python train.py --n_layer=12 --head_dim=128 --d_mlp=1024 --norm_place="pre" --positions="rope" --rope_base=2680.0 --attn_scale=0.0884 --bias="none" --init_std_o=0.0 --init_std_up=0.0298 --decay_fraction=1.0
Each number is 200 + 40 x the weight over its row's rms, rounded and kept within 0 to 999. Layers, rows and columns count from 0. The size before them is the row's rms in percent of the matrix's.

# up: layer 2 MLP up, 1024x384, rms 0.0737, rows 598-621, columns 192-287
# down: layer 2 MLP down (transposed), 1024x384, rms 0.0707, rows 598-621, columns 192-287
# gate: layer 2 MLP gate, 1024x384, rms 0.0732, rows 599-622, columns 192-287
up598,095,165,239,272,207,173,223,116,206,114,198,154,190,172,191,143,162,235,181,231,159,208,215,205,203,218,155,197,208,195,220,195,202,236,180,135,289,204,329,264,210,189,249,235,201,221,183,192,189,244,281,221,200,193,197,206,147,232,242,173,191,239,236,125,181,220,179,209,212,232,195,210,189,186,153,179,321,168,215,269,182,146,187,172,173,238,181,194,148,203,282,239,169,212,176,152,209
down598,101,199,199,238,114,183,141,137,252,147,194,200,216,185,154,151,132,198,192,174,157,217,174,195,234,164,181,227,165,212,233,203,140,217,205,213,197,136,265,209,233,141,183,160,221,183,192,205,241,288,171,241,230,200,321,252,202,223,209,227,248,175,111,176,171,202,207,186,217,201,229,212,209,200,267,189,232,200,219,173,213,175,148,233,247,194,221,189,185,170,230,184,204,183,232,210,144
gate599,101,242,125,214,243,219,236,214,197,137,177,212,66,170,246,222,161,129,215,116,234,159,192,207,190,243,218,175,234,192,176,194,236,208,177,282,297,219,312,184,149,242,169,221,198,284,290,218,144,175,183,188,202,201,257,219,240,233,239,256,187,217,148,225,151,243,240,179,205,137,213,198,215,199,183,177,242,193,134,197,156,208,209,222,217,274,192,150,227,229,248,241,206,190,209,228,159
up599,093,142,161,63,199,168,204,219,201,183,172,166,247,209,204,259,243,291,173,194,215,157,201,211,174,165,152,210,193,195,233,220,176,220,173,203,291,235,220,190,119,207,154,202,309,263,222,257,184,221,220,138,245,158,252,163,192,227,165,158,236,265,221,185,263,188,174,245,144,177,172,193,155,148,217,235,198,215,204,186,174,190,237,218,171,267,223,215,128,214,187,183,190,157,173,233,208
down599,094,189,182,94,196,189,204,186,169,124,162,244,107,187,206,191,168,200,216,180,237,228,229,225,200,209,177,180,175,177,203,216,123,234,168,286,286,236,224,211,160,199,155,242,258,192,291,258,111,185,192,170,204,233,222,192,221,253,143,178,217,250,199,241,237,192,189,230,178,162,191,151,110,110,263,206,176,164,143,205,160,220,202,155,158,246,222,234,227,216,193,272,181,210,170,247,211
gate600,094,179,137,218,208,228,192,244,229,209,153,205,107,174,170,162,137,220,169,222,168,223,219,225,166,154,147,155,162,265,230,213,176,170,179,236,189,192,225,157,184,213,197,265,201,225,198,166,240,185,218,214,219,235,260,174,155,182,215,182,218,198,212,192,190,237,176,253,202,248,270,220,123,139,130,244,216,178,94,107,179,170,188,201,176,157,147,187,108,245,214,165,217,202,216,170,222
up600,099,205,218,251,161,253,178,207,216,183,213,186,272,274,123,227,130,225,129,233,160,145,138,250,215,149,146,200,185,227,193,197,166,199,158,248,196,161,203,158,128,265,268,228,229,205,178,153,126,100,180,155,225,168,193,232,224,168,272,171,174,220,279,130,200,181,226,246,180,128,156,221,152,154,141,175,176,294,200,202,209,207,221,157,156,187,232,178,142,185,168,212,188,225,222,166,152
down600,096,211,170,199,245,190,247,87,205,197,180,176,250,206,132,149,233,221,144,186,158,198,140,145,162,229,305,160,189,205,170,185,142,237,181,222,216,109,234,176,216,225,218,191,204,164,193,235,173,250,284,197,231,234,220,301,245,228,137,148,272,225,205,155,172,229,165,207,150,222,179,172,166,243,169,225,186,181,183,195,165,237,146,221,223,281,179,208,260,289,197,178,259,219,190,139,239
gate601,104,221,231,267,280,209,223,171,241,153,234,234,184,185,189,222,228,207,175,172,201,188,209,213,160,237,226,159,103,200,155,183,212,165,232,276,198,236,285,178,197,236,149,175,164,235,168,119,146,277,164,251,190,146,203,152,160,244,143,266,217,138,300,214,147,244,182,196,179,144,190,250,207,233,143,163,215,191,200,212,199,221,117,181,172,237,156,191,209,155,182,216,222,255,121,244,156
up601,083,103,222,162,140,130,216,227,219,142,198,176,235,233,246,195,207,173,160,201,219,141,156,174,212,208,96,233,239,163,130,192,204,244,162,232,198,215,223,187,157,242,183,236,233,154,171,214,177,241,272,159,164,255,205,243,247,205,200,209,160,230,172,201,221,108,227,136,225,215,184,158,237,142,259,155,242,222,197,262,241,165,253,224,199,208,147,212,230,254,154,133,151,247,218,189,209
down601,093,160,167,260,257,211,260,154,205,252,205,134,141,187,170,178,211,255,205,187,140,278,203,252,213,203,235,221,125,189,123,130,217,202,303,222,248,285,259,141,222,232,171,194,144,223,232,144,184,223,176,278,205,156,211,225,235,171,199,222,163,193,270,167,201,218,205,199,186,151,177,215,166,235,137,128,223,205,226,242,198,190,88,176,177,195,160,190,225,133,300,272,208,256,122,200,245
gate602,097,186,154,169,261,228,200,171,228,168,170,192,169,154,216,102,161,255,222,198,178,162,243,180,164,239,181,173,183,224,189,236,138,229,239,183,257,174,212,192,200,189,215,175,213,153,203,225,121,193,211,257,198,233,131,242,248,251,251,200,197,171,266,220,201,225,250,160,184,204,265,130,222,163,250,155,190,169,158,197,226,270,131,201,213,193,176,219,230,187,177,260,177,179,165,203,291
up602,123,163,274,219,138,172,193,230,150,257,232,229,235,235,164,323,285,180,183,235,236,236,143,184,285,184,209,195,193,183,200,214,235,212,185,211,166,220,180,206,266,175,176,187,215,247,193,181,242,199,192,143,204,168,247,183,160,142,190,208,199,239,204,187,178,215,171,248,295,190,147,227,158,193,95,231,210,281,196,232,216,140,222,168,177,218,221,154,200,288,185,227,228,202,258,208,130
down602,095,192,112,192,308,245,250,174,231,130,161,166,204,154,218,105,181,216,233,165,218,146,224,215,133,231,164,234,190,216,209,205,144,180,213,214,231,177,219,220,153,203,221,197,205,186,224,233,232,241,221,281,121,210,172,227,220,243,189,175,200,169,196,238,223,185,202,139,131,190,225,194,221,209,294,205,176,150,220,171,225,218,190,243,239,252,141,217,190,152,188,226,180,217,188,224,287
gate603,086,201,167,217,154,247,177,302,177,212,153,177,200,203,191,165,169,207,183,242,181,249,288,211,152,193,242,277,203,199,192,282,154,197,185,285,163,194,185,196,166,238,242,195,258,221,193,133,237,240,210,201,179,142,250,198,232,279,270,183,181,231,130,209,217,192,209,281,195,236,181,184,261,145,161,209,186,190,221,205,148,205,161,271,232,175,134,155,187,186,140,211,166,187,251,177,235
up603,149,247,205,233,217,292,138,236,212,209,199,211,168,191,231,179,292,198,144,248,163,178,217,210,137,222,216,282,175,195,141,224,213,169,145,190,202,236,169,155,179,281,206,175,195,184,144,170,157,145,206,190,189,263,211,260,183,227,213,154,233,184,214,207,161,197,195,174,204,279,202,264,234,151,151,198,149,232,175,225,196,260,173,242,312,182,180,157,185,201,117,249,193,209,223,142,224
down603,093,145,226,138,198,128,282,132,222,181,253,184,266,253,173,196,97,155,241,155,231,207,161,238,242,182,159,195,227,170,192,187,194,228,244,254,180,161,231,208,174,101,171,237,163,186,277,230,223,242,196,222,205,149,172,150,235,160,195,203,201,202,190,175,180,218,178,232,174,137,194,163,142,266,277,245,237,196,197,186,261,178,211,154,180,241,225,245,208,237,257,161,221,214,165,276,197
gate604,104,162,191,206,156,205,174,159,182,182,198,229,224,175,190,155,110,152,199,223,187,247,130,248,172,107,186,258,131,197,169,156,201,206,222,136,221,133,180,176,196,200,251,159,183,143,195,231,254,205,189,181,222,103,155,208,187,204,249,188,192,212,198,181,218,220,190,232,193,208,200,251,222,153,165,234,195,197,221,249,187,227,237,77,218,199,290,240,188,231,164,196,220,221,147,237,139
up604,104,166,196,181,159,212,253,189,186,221,134,258,177,251,214,200,275,221,283,248,203,197,273,181,233,220,154,159,193,180,217,225,167,220,150,236,214,217,164,221,218,165,162,182,236,206,165,170,178,211,224,245,163,254,165,180,204,209,187,217,161,165,186,184,200,136,221,187,229,208,171,103,156,187,181,177,247,205,250,158,248,116,195,243,208,136,108,200,186,239,235,129,155,190,223,209,216
down604,102,177,196,194,190,190,253,181,204,278,242,125,161,118,209,227,207,232,226,164,186,88,333,154,176,236,247,148,184,199,187,203,208,203,272,213,231,203,197,228,249,211,134,192,147,249,224,197,170,145,173,248,139,121,211,147,224,217,166,207,196,192,159,74,198,208,236,241,152,205,204,237,159,174,230,211,261,180,158,134,189,200,250,250,181,197,233,163,234,211,324,208,211,215,179,175,356
gate605,099,230,171,222,157,158,217,193,268,267,214,224,181,165,216,230,163,235,174,198,203,187,233,243,154,158,191,241,221,192,255,190,240,204,186,271,217,161,200,202,180,243,143,250,176,179,143,194,211,143,190,147,253,219,155,156,227,266,186,152,254,259,219,155,212,183,158,215,140,299,246,226,209,157,215,187,212,214,204,246,258,192,193,209,129,165,187,189,178,242,243,219,114,220,147,167,164
up605,096,225,236,170,218,246,199,173,133,98,214,172,219,222,175,219,221,182,191,195,200,202,188,179,251,185,193,166,166,189,156,204,151,144,210,124,175,143,241,195,253,166,173,140,220,209,250,206,175,250,212,214,125,187,252,189,164,167,191,191,161,153,213,251,165,231,228,213,260,131,162,156,198,182,198,190,239,182,120,119,143,226,225,162,205,251,185,255,203,164,164,172,305,186,226,215,231
down605,094,167,200,209,190,247,271,176,288,195,222,258,175,181,177,182,193,188,160,186,241,171,253,243,201,162,196,268,239,189,225,209,222,239,181,175,189,216,193,240,201,236,176,260,188,224,227,236,267,156,203,155,235,249,226,186,248,235,199,120,270,277,158,156,212,196,190,215,125,324,235,184,188,190,199,173,174,208,176,278,278,219,224,185,159,226,246,126,155,228,228,209,112,201,213,159,180
gate606,096,183,182,252,220,136,189,137,154,322,201,206,187,122,190,276,195,169,173,171,205,208,235,208,160,222,136,223,208,148,136,189,202,193,138,162,166,167,179,131,179,127,235,219,226,285,146,261,204,191,206,165,127,209,213,288,224,183,195,164,232,230,191,171,192,261,191,206,192,142,197,191,237,196,183,224,158,162,196,227,260,129,131,229,202,167,257,173,207,233,129,206,165,145,198,101,183
up606,116,235,216,195,193,178,135,209,162,273,181,235,196,121,103,254,193,203,184,253,193,221,242,178,207,174,157,233,200,128,166,182,225,171,190,212,169,176,250,219,200,197,251,162,191,256,190,127,178,283,219,162,202,191,233,192,254,188,234,223,216,225,162,160,166,251,174,148,224,151,191,154,173,154,193,159,176,161,155,286,200,160,165,182,215,127,193,159,223,262,242,203,213,178,249,120,214
down606,095,155,209,199,180,207,262,208,248,138,237,284,247,303,253,124,184,140,204,231,240,213,198,194,187,235,216,207,183,196,243,199,182,228,210,216,206,232,163,286,221,230,164,225,233,181,236,206,174,138,168,226,212,237,142,216,195,262,212,253,174,187,230,244,163,137,198,226,203,256,121,177,188,220,252,208,192,195,186,162,247,210,224,191,178,205,195,227,187,190,233,341,178,253,144,258,172
gate607,126,163,215,222,217,184,180,166,205,213,140,133,137,269,195,188,205,194,199,146,202,205,179,195,195,159,161,122,227,216,202,195,141,212,211,170,193,164,191,172,184,195,178,245,198,249,261,170,195,210,249,158,190,220,229,155,154,221,227,224,165,212,193,203,206,181,189,270,162,149,153,206,206,233,275,249,120,165,258,228,215,139,264,121,221,207,252,241,110,130,233,136,239,138,184,139,208
up607,144,212,196,140,211,243,188,264,221,192,188,282,177,199,170,219,175,230,221,221,193,227,230,181,199,230,258,200,153,208,158,232,254,177,207,215,235,169,154,192,227,175,263,214,181,199,222,194,149,266,204,186,257,209,170,213,187,149,140,220,188,207,199,259,200,120,171,143,183,202,187,218,210,232,128,120,274,208,123,195,166,234,143,318,209,237,155,70,236,265,167,228,193,268,226,239,228
down607,116,217,198,164,176,184,142,223,152,203,210,221,221,208,228,196,179,252,159,210,163,185,212,184,195,218,286,226,158,231,179,197,194,179,201,262,187,223,209,204,247,200,260,155,128,169,150,212,151,211,234,108,283,231,185,222,160,168,244,178,223,118,160,211,269,212,152,170,241,230,205,167,179,201,200,159,242,197,180,203,187,172,118,233,201,192,228,100,259,253,216,219,186,139,221,174,226
gate608,100,231,196,212,207,116,249,185,221,161,160,207,216,186,124,181,176,203,166,201,142,234,190,160,173,246,113,238,182,182,228,182,123,191,183,217,254,245,192,213,137,248,213,178,197,197,194,169,173,150,248,175,82,188,264,181,246,176,171,232,218,213,134,206,153,193,206,322,181,235,239,260,216,214,253,243,215,228,239,237,168,240,208,172,109,142,128,194,206,249,162,233,190,159,220,291,169
up608,104,204,180,173,214,134,226,222,162,233,212,194,167,207,162,187,190,225,246,222,133,206,134,176,199,215,166,213,138,166,192,131,158,235,180,203,227,249,150,214,203,170,191,207,194,214,189,164,181,191,189,206,40,213,214,220,216,128,202,253,294,184,201,183,187,175,245,270,167,225,200,253,225,214,221,275,189,253,257,259,185,274,215,210,176,109,162,146,244,226,109,241,248,141,196,295,197
down608,100,138,207,226,201,171,238,187,233,193,185,222,261,220,210,237,197,159,206,196,207,178,189,121,171,210,157,194,220,199,156,213,263,212,171,212,246,226,260,175,167,248,147,192,179,215,161,244,177,199,181,227,243,195,230,137,221,223,191,266,154,227,164,229,206,182,172,187,227,202,127,165,98,238,275,162,264,113,156,208,181,210,166,149,190,246,244,209,209,209,196,168,182,128,231,80,229
gate609,097,246,189,170,309,172,185,216,141,152,169,206,225,177,232,236,220,168,166,173,200,287,216,230,126,270,249,148,183,176,252,193,180,202,177,215,201,188,176,129,193,241,216,146,241,164,246,147,313,186,282,254,109,211,251,239,219,194,152,125,171,157,190,224,275,234,199,237,178,243,247,188,192,209,160,234,227,169,183,207,190,278,229,206,202,188,158,207,202,211,201,206,227,215,174,206,256
up609,082,181,136,152,215,227,253,176,220,163,211,190,142,239,182,176,154,196,244,150,189,235,195,154,181,156,215,229,224,251,210,185,208,129,195,178,116,218,221,177,203,225,212,163,240,162,184,198,209,244,167,104,202,241,123,205,238,145,104,218,160,193,200,241,174,162,183,237,198,174,152,146,205,300,165,197,205,220,180,258,161,214,225,221,230,214,256,136,217,261,203,213,203,114,265,207,213
down609,093,231,187,161,172,171,229,199,159,167,183,238,165,258,239,131,187,210,205,224,136,186,169,220,159,208,208,125,189,223,201,244,216,211,132,143,149,154,201,156,212,214,169,190,193,223,211,177,250,201,263,234,158,199,229,225,150,196,161,147,136,204,202,220,230,209,168,214,162,165,149,159,162,175,197,222,185,218,219,230,213,206,164,207,177,204,218,234,210,187,213,209,265,175,213,233,211
gate610,110,210,174,246,255,133,258,155,251,214,221,169,220,140,274,208,210,187,186,222,115,192,182,132,275,220,251,222,206,255,148,185,185,174,252,126,202,178,265,254,178,206,160,232,129,157,205,197,179,204,220,106,178,218,178,140,133,239,149,194,163,209,220,212,128,150,165,180,186,314,251,173,187,242,195,157,176,152,241,184,205,191,223,219,139,214,232,236,193,180,147,181,196,177,176,215,200
up610,114,212,228,252,257,195,117,170,227,207,214,196,240,156,162,235,200,136,130,226,202,140,196,196,175,255,271,187,195,186,219,185,216,188,261,161,154,175,253,221,245,192,240,163,184,173,159,184,133,218,216,195,172,212,150,153,171,167,211,284,183,200,178,201,229,255,162,199,207,158,129,149,196,250,125,215,153,137,233,163,136,204,242,143,251,267,273,145,241,196,140,236,163,190,204,204,179
down610,106,188,183,224,273,167,184,223,260,214,248,184,217,131,222,215,135,225,189,178,185,186,213,159,175,219,180,228,195,203,219,244,195,200,296,139,191,249,208,219,242,228,254,224,151,159,159,150,190,200,179,119,196,170,167,207,164,207,165,190,184,222,248,233,202,233,164,168,215,197,239,215,179,169,203,161,141,197,222,137,192,241,237,203,217,236,242,206,183,225,142,206,176,133,239,227,213
gate611,091,162,249,163,255,223,236,173,98,222,151,216,236,174,187,189,208,171,194,168,211,186,150,244,224,204,233,193,145,238,142,191,260,178,208,122,204,195,205,196,178,218,150,198,119,194,183,193,161,238,179,250,168,230,220,206,209,201,153,199,260,232,239,230,257,192,245,215,207,255,220,234,147,214,142,206,216,228,204,169,94,233,174,157,255,153,186,230,125,188,182,257,182,226,216,224,186
up611,096,180,246,186,307,183,236,221,186,186,149,167,215,244,218,173,235,135,141,235,240,173,153,193,203,210,184,257,189,246,174,167,226,308,236,194,150,172,162,239,136,207,127,260,138,227,220,222,206,219,183,189,160,150,228,189,171,168,188,202,227,174,110,131,261,261,236,210,219,194,255,201,129,183,88,198,227,188,219,196,163,142,225,216,182,189,145,179,178,249,214,232,172,208,166,237,220
down611,103,261,252,181,256,192,286,167,180,254,146,160,191,234,200,198,201,199,185,194,236,186,215,177,175,207,178,273,204,286,176,195,228,294,201,198,151,253,218,237,175,185,165,241,178,228,265,249,217,164,121,268,200,141,180,166,162,194,157,223,249,201,93,155,255,252,226,203,214,184,183,245,139,163,169,174,237,206,132,227,206,191,206,142,204,182,160,190,240,231,256,167,152,149,149,204,186
gate612,096,184,255,170,244,173,188,155,215,234,151,185,269,244,138,194,206,250,148,221,271,240,218,230,234,134,266,238,258,190,164,156,176,253,275,232,145,219,245,237,103,131,181,230,167,165,241,101,199,167,142,163,240,188,203,209,213,202,191,226,134,181,190,148,231,190,235,206,228,226,224,210,265,118,190,215,274,214,181,150,189,200,247,226,195,235,176,229,166,190,162,102,202,189,198,263,142
up612,090,200,314,239,199,171,199,204,175,216,258,260,235,222,102,142,196,257,206,235,160,150,185,212,183,189,156,263,168,233,229,248,184,225,241,225,138,205,214,213,306,157,205,145,245,245,179,249,214,178,279,225,166,152,244,163,234,210,128,196,195,191,229,283,283,186,202,229,230,209,215,119,215,166,184,232,279,260,268,148,167,181,230,140,222,295,132,181,250,193,205,228,116,244,209,182,193
down612,100,190,252,120,214,164,232,214,249,274,160,247,234,189,229,119,240,218,219,161,245,247,163,174,152,172,218,304,214,234,181,160,124,244,206,242,249,224,220,233,143,242,215,226,122,179,199,184,219,194,175,152,190,244,217,261,167,218,218,199,164,230,170,177,222,222,223,237,200,192,203,268,158,122,201,159,262,185,191,96,149,201,263,194,183,165,234,149,179,193,189,220,182,286,182,153,175
gate613,112,178,144,224,183,221,191,151,213,196,153,235,225,224,188,191,191,156,167,177,197,200,154,156,206,233,285,190,185,137,197,215,217,219,194,147,204,142,159,264,144,251,173,198,239,244,142,192,183,197,188,189,265,136,227,199,265,142,258,180,231,159,251,205,218,194,196,124,191,226,193,197,263,232,218,150,229,193,130,204,68,153,206,268,191,156,226,195,96,247,165,197,280,195,168,172,272
up613,114,213,268,196,263,147,225,181,222,215,224,166,178,107,232,173,203,155,158,186,205,210,178,146,241,197,146,218,189,216,211,208,138,295,187,159,189,179,221,187,219,235,206,234,200,187,277,294,222,72,136,222,167,195,160,211,163,230,196,239,211,163,182,168,205,240,181,220,221,145,196,203,178,113,154,229,161,217,224,155,253,229,180,155,192,203,202,198,204,216,170,192,180,248,257,213,159
down613,096,255,154,183,124,125,159,180,94,189,283,207,230,173,168,271,191,213,208,213,130,187,119,188,204,222,174,222,127,162,111,236,207,166,105,167,139,193,240,260,225,192,224,176,219,183,220,108,205,225,187,257,246,215,241,156,186,178,195,264,244,242,201,143,186,211,203,227,184,244,210,203,156,130,222,156,213,163,236,148,208,166,192,236,198,146,225,201,243,269,214,193,231,186,185,137,253
gate614,091,225,197,151,264,261,208,226,200,229,230,245,167,243,187,186,207,274,187,145,172,169,217,218,175,229,250,258,161,184,238,194,245,211,155,176,284,204,174,203,229,221,179,220,196,186,163,247,215,107,179,236,200,193,145,193,185,172,216,225,148,190,187,210,190,277,189,214,184,214,256,164,199,183,114,260,165,262,156,188,244,211,174,315,196,159,187,250,139,225,193,203,174,248,120,248,138
up614,096,213,220,230,175,180,201,152,171,175,160,192,178,214,107,145,173,237,201,178,220,149,229,227,131,232,191,192,217,239,154,140,158,150,222,237,202,197,181,207,73,256,261,154,180,156,216,148,190,193,154,212,184,180,260,212,235,205,240,199,180,205,218,128,219,204,182,210,209,174,205,271,211,341,230,182,210,220,256,113,195,176,216,165,196,169,211,190,219,177,200,159,214,214,225,82,193
down614,095,186,161,209,108,147,71,236,121,236,173,204,218,200,216,151,176,239,169,291,197,227,192,223,151,210,123,143,209,217,184,283,230,213,282,230,220,187,249,183,232,187,165,225,198,215,236,198,188,269,190,172,142,164,222,238,195,250,183,179,204,148,227,242,242,183,140,225,132,230,202,248,200,203,231,120,184,161,219,155,252,217,244,171,130,165,265,155,214,146,232,134,209,205,220,184,243
gate615,087,205,213,209,235,189,108,208,194,194,151,152,194,170,146,216,247,195,194,191,208,152,191,170,198,185,171,252,180,217,223,185,120,246,192,212,237,171,195,213,184,229,216,209,283,265,237,224,141,237,171,245,150,267,165,243,219,225,160,195,158,168,279,199,215,232,212,126,110,192,183,207,192,197,223,232,189,228,267,236,237,226,243,99,249,189,267,172,228,177,202,187,154,139,210,203,242
up615,084,218,142,168,195,146,262,168,227,152,228,192,187,210,238,166,131,296,238,203,188,175,255,208,192,215,159,187,213,179,180,217,197,129,158,188,192,265,209,220,203,215,200,189,195,175,204,175,245,226,230,130,174,149,196,194,184,229,245,234,255,132,126,216,242,203,206,256,223,157,211,241,183,193,191,232,222,106,203,189,186,178,126,225,203,184,199,175,197,216,220,235,177,184,172,232,182
down615,093,120,230,267,246,312,189,227,212,163,238,251,219,194,262,205,189,196,133,226,199,162,172,246,224,209,128,158,137,176,263,170,200,239,191,240,202,153,115,185,195,177,196,207,225,190,141,163,197,279,300,206,194,207,212,246,204,250,141,237,170,221,200,109,170,204,233,137,264,198,247,193,198,195,197,216,240,197,249,311,188,241,257,228,274,155,159,212,246,211,236,222,174,166,161,190,223
gate616,090,203,196,170,131,221,121,276,178,236,195,204,198,175,208,228,190,186,238,164,209,163,121,222,201,203,213,261,203,165,144,278,182,198,194,225,197,273,233,238,196,283,195,237,241,145,155,229,171,166,178,194,242,142,181,223,177,161,228,158,206,236,239,192,178,216,160,256,210,174,202,260,182,173,203,209,192,199,220,189,139,207,141,226,149,182,212,153,180,190,168,235,205,198,265,204,201
up616,087,223,189,220,208,157,189,135,209,158,152,213,200,185,153,232,162,204,261,184,213,153,187,179,164,217,169,230,234,174,165,215,209,158,179,266,181,278,257,143,217,210,185,214,226,178,215,231,205,204,243,177,261,237,156,227,211,146,176,181,173,269,232,170,201,230,271,271,153,161,244,144,185,213,203,178,204,195,224,179,238,206,123,227,175,222,243,157,198,216,217,205,209,258,202,293,123
down616,094,208,158,247,239,158,210,163,164,190,162,208,202,181,123,229,162,187,185,229,167,185,217,170,165,222,160,171,239,190,137,186,157,164,201,263,231,156,234,153,217,211,235,207,153,187,200,231,226,265,220,203,222,214,186,239,205,199,222,214,166,204,159,197,173,261,263,221,152,201,232,209,123,204,191,147,238,192,164,166,188,177,123,225,199,153,206,206,204,199,215,219,242,267,194,219,158
gate617,096,267,201,161,247,273,187,174,213,212,149,253,281,183,202,208,201,224,203,224,218,198,180,187,161,205,246,243,173,279,138,169,255,211,161,266,180,203,169,196,130,175,184,237,147,223,180,199,109,202,247,212,185,200,206,203,227,293,214,163,253,189,172,186,198,194,291,195,182,176,227,203,298,249,209,213,195,211,205,310,209,241,252,212,212,328,164,173,245,243,212,271,171,186,164,224,189
up617,123,180,194,150,196,234,203,202,224,262,202,223,216,147,159,256,236,223,192,201,245,194,191,198,146,258,204,265,181,218,150,203,191,210,244,147,209,247,201,218,171,201,146,164,261,189,275,251,179,164,145,172,216,159,243,211,227,192,123,173,157,326,180,200,256,229,138,240,56,267,173,198,177,186,251,262,254,221,231,142,245,227,228,214,296,238,204,196,165,213,192,244,149,225,172,185,166
down617,100,208,232,236,186,197,205,215,177,157,215,230,146,186,267,66,209,186,247,222,146,240,191,200,291,111,205,157,201,198,246,218,193,204,136,244,205,167,243,191,215,161,244,234,143,165,146,186,228,181,273,219,241,197,164,177,212,185,245,180,264,149,200,162,186,160,240,140,342,207,190,257,204,223,202,177,191,183,148,226,178,201,94,186,141,212,123,200,217,201,243,182,203,204,194,208,250
gate618,095,200,172,232,240,189,227,256,166,185,225,224,251,129,220,185,213,182,212,227,171,226,204,210,214,252,214,184,145,190,139,185,140,215,171,229,131,163,177,215,162,269,252,214,232,149,215,175,230,154,213,145,191,184,277,222,152,148,154,229,121,199,170,214,111,224,262,217,150,233,207,235,208,142,191,163,177,167,203,220,194,184,193,246,211,147,202,186,187,203,232,194,184,105,234,296,187
up618,096,227,172,168,190,312,216,191,180,196,208,242,151,199,206,209,206,196,111,242,155,119,258,279,153,249,254,205,150,133,195,156,160,218,195,246,230,221,204,224,216,199,257,214,203,235,193,236,215,250,228,206,158,168,182,163,220,206,177,209,170,161,185,193,178,208,189,221,231,237,234,134,198,255,269,223,256,165,165,138,148,196,212,245,225,239,150,147,194,238,151,201,224,276,222,159,177
down618,098,180,195,169,138,144,169,184,209,173,192,172,209,227,202,229,232,186,201,202,232,207,191,254,237,175,183,183,234,197,187,259,197,202,186,136,219,160,182,197,221,191,183,128,215,232,199,194,176,265,205,220,224,279,197,158,155,134,165,205,197,210,179,153,189,205,295,200,169,195,218,220,310,235,182,190,174,229,170,193,219,164,165,210,167,185,241,252,258,159,214,223,238,113,175,229,162
gate619,102,91,150,258,209,157,180,188,250,188,208,203,199,192,203,229,213,220,172,221,180,251,176,211,183,163,169,113,202,180,230,227,199,217,250,181,230,205,236,124,253,187,186,214,134,240,193,174,115,184,248,163,193,148,138,259,199,223,204,147,184,214,224,229,280,161,180,278,211,210,208,232,215,170,157,234,289,180,193,189,210,170,230,285,204,244,224,151,215,200,238,127,260,226,199,257,195
up619,109,148,227,153,216,185,196,298,209,258,229,256,236,144,212,212,172,262,219,141,196,152,200,213,177,225,227,179,230,146,219,249,239,150,124,176,198,159,212,170,186,179,211,213,197,208,247,317,221,158,176,227,190,279,231,148,266,178,218,205,188,185,179,194,193,238,219,227,181,245,246,227,184,190,213,299,274,207,142,221,168,212,181,101,225,224,238,179,178,184,198,255,183,161,161,191,169
down619,109,261,208,220,229,203,185,235,133,221,190,169,183,184,126,222,266,291,168,154,213,198,232,117,183,210,217,253,221,228,111,175,196,225,194,184,202,221,205,159,132,176,202,247,173,192,169,294,227,179,170,324,232,236,236,182,245,125,226,195,182,199,243,243,159,253,225,229,179,222,227,205,181,262,216,236,155,194,172,187,119,145,222,116,190,263,183,184,210,164,228,263,186,197,167,214,213
gate620,089,174,265,182,215,270,168,160,155,185,200,259,225,262,139,185,200,212,201,206,168,193,200,162,188,218,156,209,140,194,218,151,173,238,207,176,202,224,243,200,178,230,239,184,227,157,156,248,255,188,148,118,277,167,157,196,211,236,302,178,185,199,161,154,235,264,234,171,184,189,223,178,260,164,134,176,228,221,177,185,256,206,218,172,186,197,136,170,162,199,207,178,133,253,187,159,111
up620,094,231,167,286,115,169,217,158,302,148,164,132,204,136,199,224,141,226,180,186,204,144,240,274,226,190,175,259,180,186,230,202,212,167,144,195,178,100,181,207,200,186,244,308,237,207,174,157,161,213,247,263,158,253,202,202,163,113,172,192,222,161,245,216,270,92,211,221,196,241,135,172,222,167,229,231,205,226,208,195,116,248,204,207,235,154,250,170,219,240,218,200,275,142,203,224,239
down620,094,193,223,193,276,213,207,151,155,215,239,293,154,211,160,202,120,197,224,222,196,222,160,212,218,256,169,156,210,184,172,154,251,200,175,172,229,216,230,196,143,191,183,156,181,189,200,223,216,169,139,155,247,185,191,190,195,261,271,169,235,214,92,192,187,287,172,124,132,195,218,197,188,221,166,258,237,290,139,102,228,177,176,191,184,129,163,218,226,159,167,190,124,264,184,186,213
gate621,097,142,173,236,138,160,253,204,202,141,186,276,153,181,184,235,158,214,211,234,129,213,151,223,194,205,193,209,147,185,190,160,217,180,207,190,253,213,135,187,213,152,184,217,214,150,174,243,141,242,153,173,130,253,221,218,198,194,250,173,207,175,208,234,198,179,196,207,200,236,201,226,236,249,185,180,145,199,205,314,208,237,194,210,270,202,207,148,240,177,151,244,132,227,189,259,141
up621,096,264,243,193,180,191,256,259,218,173,200,150,191,179,221,138,162,180,218,183,203,212,216,166,176,123,223,165,183,247,68,159,261,277,218,206,206,199,228,280,190,213,214,205,124,176,259,234,209,247,255,159,157,187,176,216,220,232,228,234,188,172,230,183,252,230,209,214,209,142,181,162,200,179,140,172,185,164,182,207,131,140,198,201,186,208,133,151,208,219,240,202,246,128,209,113,179
down621,096,240,151,195,210,248,183,149,195,186,241,213,140,241,182,225,246,206,188,194,207,195,190,153,209,209,229,231,203,190,181,253,193,135,202,239,224,236,277,158,207,200,208,161,177,211,238,164,213,228,218,264,236,231,181,133,169,264,149,276,174,221,221,151,180,224,222,171,143,218,180,124,279,72,183,238,196,142,196,184,206,202,265,170,210,240,215,235,195,218,201,170,234,231,258,205,200
gate622,103,216,163,170,195,189,208,228,247,219,94,213,173,235,210,240,245,209,196,237,199,260,216,184,202,194,107,291,188,253,191,185,171,153,159,256,168,133,327,143,169,179,184,206,235,270,278,123,127,175,209,252,119,198,272,228,227,125,112,166,201,182,242,268,205,212,198,257,124,215,187,173,180,210,209,159,202,204,164,190,208,156,227,144,204,299,140,162,120,212,198,120,181,248,203,162,223